config.toml
d_mlp = 256
norm_eps = 1e-05
parallel_block = false
init = "normal"
init_std_down = 0.0122
optimizer = "muon"
warmup_steps = 200
batch_tokens = 8192
seq_len = 512
dataset = "wikipedia_en"
Each number is 200 + 30 x the weight over its row's rms, rounded and kept within 0 to 999. Layers, rows and columns count from 0. The size before them is the row's rms in percent of the matrix's.

# down: layer 2 MLP down (transposed), 256x64, rms 0.0587, rows 235-255, columns 0-63
# up: layer 2 MLP up, 256x64, rms 0.124, rows 236-255, columns 0-63
down235,126,170,212,197,229,258,226,167,221,179,179,197,181,189,131,220,216,196,200,206,182,220,224,166,165,172,201,150,210,159,202,234,231,216,185,216,214,192,228,182,191,194,263,169,259,174,120,166,174,243,200,256,209,151,206,224,221,238,173,200,225,200,225,219,176
up236,096,190,263,195,187,176,219,174,195,210,244,211,187,228,242,144,200,177,170,193,184,177,166,177,199,214,190,278,192,216,206,157,182,208,210,209,193,231,215,184,162,199,197,271,146,168,243,229,201,161,159,133,247,177,238,197,215,204,199,239,190,202,246,200,191
down236,101,151,200,228,220,232,211,200,151,218,178,196,190,210,172,208,205,153,212,194,221,161,212,189,201,192,215,177,231,219,186,225,224,213,178,199,134,209,200,177,222,218,167,224,256,129,173,246,218,200,249,211,136,239,246,205,261,170,205,155,240,226,167,181,212
up237,102,179,157,198,199,188,207,154,224,218,207,209,152,228,256,163,152,280,151,184,218,173,247,209,221,245,203,205,202,246,238,211,229,182,241,198,203,176,176,271,178,185,210,168,169,196,152,193,195,230,171,172,208,192,213,224,186,246,169,207,204,244,189,219,194
down237,101,209,195,182,204,263,164,206,230,187,218,198,188,194,236,180,281,200,193,176,227,201,257,154,186,196,209,163,198,161,172,184,176,238,175,172,207,179,144,171,232,194,186,215,243,175,248,175,164,181,208,187,199,161,185,191,225,187,265,246,231,187,201,166,257
up238,095,252,218,213,257,186,169,187,205,182,229,183,139,231,204,207,197,232,214,164,140,217,183,213,238,199,149,289,155,210,161,190,207,197,158,250,189,171,197,242,169,176,230,188,168,195,192,226,223,210,150,184,203,216,211,199,223,179,217,195,199,232,206,257,180
down238,096,173,182,218,205,201,224,190,175,171,199,193,196,192,150,196,191,161,221,245,243,163,233,144,144,190,189,182,222,202,233,182,113,243,234,183,181,189,263,209,180,174,187,232,227,159,229,192,221,209,224,202,244,197,219,243,190,182,178,199,153,229,243,197,249
up239,072,192,212,155,166,212,214,182,205,170,215,216,196,220,215,163,174,249,215,215,152,219,178,146,264,173,181,186,168,183,194,233,231,205,202,188,196,246,201,146,162,208,188,197,202,301,174,197,234,156,225,169,233,228,215,195,184,242,158,152,194,191,172,192,213
down239,069,195,210,207,233,177,226,180,206,213,147,197,191,211,153,181,190,149,208,160,232,191,211,218,170,248,119,228,224,205,201,168,155,220,185,225,215,177,224,224,195,258,172,243,211,117,201,218,232,248,216,205,188,214,229,255,224,181,209,180,196,154,203,172,190
up240,116,138,216,241,166,260,165,203,208,202,170,137,198,200,197,216,190,228,188,157,263,158,215,194,206,187,199,179,215,198,210,235,123,187,228,252,143,237,211,189,230,206,204,202,203,180,238,200,151,213,201,239,180,176,191,199,196,198,212,221,219,261,174,239,187
down240,121,203,196,210,247,215,195,203,214,234,227,151,169,194,213,196,235,178,176,170,187,192,205,216,186,186,203,159,251,202,206,233,154,269,227,131,184,189,218,212,176,201,176,249,163,203,206,159,193,211,213,181,225,198,236,194,193,218,166,275,248,202,226,130,155
up241,106,207,226,256,199,228,157,196,178,182,181,223,191,179,243,194,190,218,187,225,167,147,185,164,237,221,218,180,237,238,177,209,150,186,216,216,165,239,226,174,221,211,183,206,247,246,214,221,187,201,228,244,126,218,239,162,189,184,179,161,173,262,212,219,151
down241,109,171,196,192,190,175,226,216,200,233,216,201,219,214,206,251,193,210,171,237,178,206,180,223,167,205,174,166,177,163,220,179,195,208,220,170,248,204,204,219,194,194,195,237,165,168,222,240,175,192,127,227,198,179,156,196,187,254,232,289,215,112,199,244,190
up242,083,172,227,161,196,147,280,225,208,189,224,156,203,176,162,192,168,196,207,200,241,224,194,177,201,172,208,221,219,229,161,187,194,268,207,186,160,149,247,215,208,225,143,190,222,179,211,200,255,223,181,258,194,201,197,217,196,217,195,170,154,222,150,194,237
down242,078,228,194,188,163,202,210,190,202,208,233,164,185,165,237,231,213,198,222,189,242,199,222,229,137,173,178,180,160,209,177,163,250,207,212,201,168,185,266,204,202,141,201,204,240,211,151,196,149,227,228,219,243,252,217,232,200,229,197,245,157,163,186,162,159
up243,102,221,173,238,200,234,223,178,179,227,158,196,198,228,150,156,189,180,214,215,205,219,237,214,265,241,205,163,203,188,192,126,162,201,139,199,186,169,199,168,185,196,184,180,210,222,196,250,171,200,217,168,265,176,205,144,225,242,215,228,167,230,215,219,238
down243,123,196,200,198,251,207,217,258,199,153,218,192,196,187,262,279,225,230,192,180,177,239,172,232,132,173,185,221,202,207,219,209,153,222,212,188,197,228,169,248,152,206,204,211,228,165,208,167,172,227,180,225,149,211,216,223,201,166,201,154,206,150,196,167,218
up244,114,198,231,221,239,204,159,195,218,182,188,195,190,216,211,260,191,252,208,236,197,224,215,214,229,160,161,220,171,197,174,204,231,121,196,201,213,176,191,194,219,178,187,217,200,164,242,244,205,181,165,250,243,158,154,159,164,225,141,166,187,200,185,258,171
down244,120,168,168,189,250,199,198,255,103,227,146,215,196,212,176,155,198,205,209,200,176,217,209,207,191,204,214,204,182,196,125,188,181,213,211,240,257,216,218,181,194,184,195,248,214,188,196,175,136,244,234,215,190,211,193,254,230,213,162,174,246,183,197,211,200
up245,101,164,192,232,216,189,250,162,162,170,188,198,202,217,220,184,188,191,241,147,248,216,249,158,222,221,192,197,258,192,185,223,208,197,258,162,213,233,180,171,214,193,158,191,191,190,212,226,189,206,198,232,141,209,212,193,258,172,171,220,189,193,102,221,197
down245,107,273,199,207,212,185,209,247,237,218,237,128,193,182,201,205,268,152,195,164,227,178,181,173,168,218,200,211,150,195,219,188,214,230,214,189,228,186,194,224,214,141,251,201,165,204,213,197,200,186,142,175,174,207,204,206,159,226,189,187,256,213,235,147,205
up246,088,192,191,202,244,241,245,187,213,162,235,192,208,176,137,191,168,194,203,225,163,204,168,157,208,189,150,211,194,232,188,255,193,186,205,206,235,218,198,236,226,197,204,187,144,292,256,200,203,191,206,208,168,228,175,175,168,167,213,208,154,236,181,243,233
down246,090,159,244,228,178,191,217,191,198,209,161,170,198,221,223,172,224,172,204,223,206,151,184,192,197,197,144,269,221,205,235,199,217,199,197,159,182,228,198,227,188,184,222,196,151,198,201,170,184,243,230,191,249,233,163,230,153,117,194,253,214,182,224,248,236
up247,094,241,233,260,223,216,243,198,177,142,200,169,165,219,240,263,142,180,184,191,181,182,200,190,134,222,197,178,219,199,160,198,188,196,198,248,202,235,218,209,189,192,175,232,211,218,237,174,196,158,213,259,157,205,252,203,215,185,200,222,185,254,160,209,186
down247,092,186,179,209,137,154,178,237,220,261,149,237,239,212,203,166,185,230,190,219,237,236,195,198,244,222,245,241,180,174,215,201,179,171,224,175,171,206,198,209,219,189,232,136,165,172,185,218,190,210,185,156,255,214,208,186,199,208,201,189,217,124,216,246,213
up248,079,264,166,237,215,182,250,208,147,174,200,182,226,245,247,224,213,218,176,152,172,235,227,180,218,229,210,218,189,243,181,223,139,149,248,232,192,206,218,244,188,227,179,192,211,169,202,234,174,204,152,204,191,192,168,144,207,230,180,182,200,238,220,174,184
down248,082,195,125,217,235,214,201,190,189,190,197,259,206,150,160,191,232,159,236,179,219,265,173,214,158,202,197,235,195,208,191,197,227,194,221,197,202,206,210,173,172,220,191,221,140,208,137,246,219,181,283,203,218,176,180,200,232,202,163,169,203,232,211,162,220
up249,100,207,218,195,163,184,200,228,218,198,210,200,166,178,192,222,153,195,191,163,187,174,234,165,213,200,199,144,225,270,223,165,165,182,175,234,213,260,176,224,174,178,216,102,218,245,221,242,210,167,233,197,187,244,179,207,230,192,153,201,193,223,229,203,237
down249,092,185,222,171,178,227,184,246,181,179,185,218,220,143,215,194,215,206,207,252,202,217,172,269,198,163,168,226,225,214,203,197,178,220,186,175,242,180,228,215,216,181,213,237,167,204,136,124,172,236,208,245,216,170,200,226,210,216,217,146,221,176,227,224,131
up250,105,190,208,196,160,144,209,220,187,172,149,178,165,201,232,196,193,235,185,175,162,181,257,178,174,177,199,246,258,242,192,177,230,193,217,168,182,195,134,220,171,252,171,218,184,200,224,180,209,210,224,229,239,248,223,232,215,168,174,257,203,254,180,185,204
down250,102,255,207,233,219,229,178,215,177,202,206,173,244,163,148,205,228,182,186,235,214,256,211,182,216,238,214,169,148,154,241,265,203,209,180,224,207,174,258,143,240,172,218,208,238,186,163,213,153,184,168,206,184,145,180,187,170,209,215,197,175,188,215,208,181
up251,117,191,225,222,182,233,214,172,214,161,215,160,170,194,194,203,96,181,214,207,196,162,232,196,198,219,177,201,238,246,232,175,130,183,169,198,154,182,201,175,181,217,247,168,192,183,240,186,204,173,225,260,197,247,210,212,227,231,220,233,196,179,212,182,250
down251,106,177,193,197,250,163,204,258,210,221,196,192,218,164,238,189,215,260,260,168,206,196,188,200,247,228,190,220,209,136,184,245,213,211,161,189,219,249,211,217,164,142,198,256,176,182,193,209,156,221,175,183,184,197,191,194,166,188,171,152,216,207,148,238,169
up252,114,213,195,161,193,218,165,171,166,142,188,173,219,179,223,192,181,219,223,190,260,192,201,179,245,227,162,172,218,202,270,229,235,194,206,146,211,164,237,224,218,173,203,188,228,216,198,181,260,199,141,211,214,239,180,188,178,207,227,217,193,130,239,230,159
down252,116,228,215,217,206,160,209,194,193,201,184,198,170,223,203,239,275,150,205,153,164,159,154,216,209,222,232,184,190,219,198,187,222,227,211,216,202,144,176,184,217,156,163,240,214,174,205,252,197,254,244,196,146,177,201,162,176,185,182,231,192,215,184,198,280
up253,093,210,223,172,270,174,292,206,184,169,180,138,204,198,183,246,198,197,176,216,152,143,171,212,212,210,229,242,165,220,184,216,244,186,168,188,195,178,168,221,155,196,214,214,212,223,262,236,192,177,204,233,199,203,214,196,204,194,138,225,191,187,181,185,235
down253,094,208,241,212,177,170,143,184,211,233,238,263,255,226,161,197,172,171,203,211,226,181,230,177,212,209,160,230,204,192,185,182,172,224,174,142,191,213,232,218,232,212,191,201,201,225,142,166,216,221,256,191,208,206,229,219,176,130,182,176,172,241,191,221,144
up254,064,216,163,195,205,136,232,198,203,222,179,223,181,184,242,193,206,216,164,197,233,190,202,164,202,218,208,266,200,216,173,218,195,209,156,209,205,178,179,265,162,242,188,169,219,242,187,198,164,158,144,175,189,203,223,157,238,227,201,137,269,243,178,186,210
down254,067,193,215,189,183,175,209,176,213,165,192,241,220,178,227,213,254,176,177,198,278,176,204,248,142,183,196,158,212,241,195,177,197,211,197,220,180,223,221,173,267,203,205,218,198,179,129,150,187,208,255,166,192,217,219,207,265,185,178,184,197,209,200,141,222
up255,084,168,129,173,173,208,203,195,219,184,222,229,256,196,235,205,221,168,171,170,270,195,243,219,177,242,176,204,180,243,155,201,186,222,186,211,153,203,224,170,248,188,159,241,188,235,189,198,197,195,188,209,212,234,198,190,246,176,180,261,177,213,138,205,170
down255,088,276,262,185,215,216,185,220,183,200,222,208,134,209,161,234,249,195,183,208,156,150,183,142,204,218,223,209,231,199,226,232,219,197,198,231,171,201,190,181,213,209,174,151,175,210,211,124,194,192,167,185,211,188,206,227,233,212,194,220,206,241,159,196,138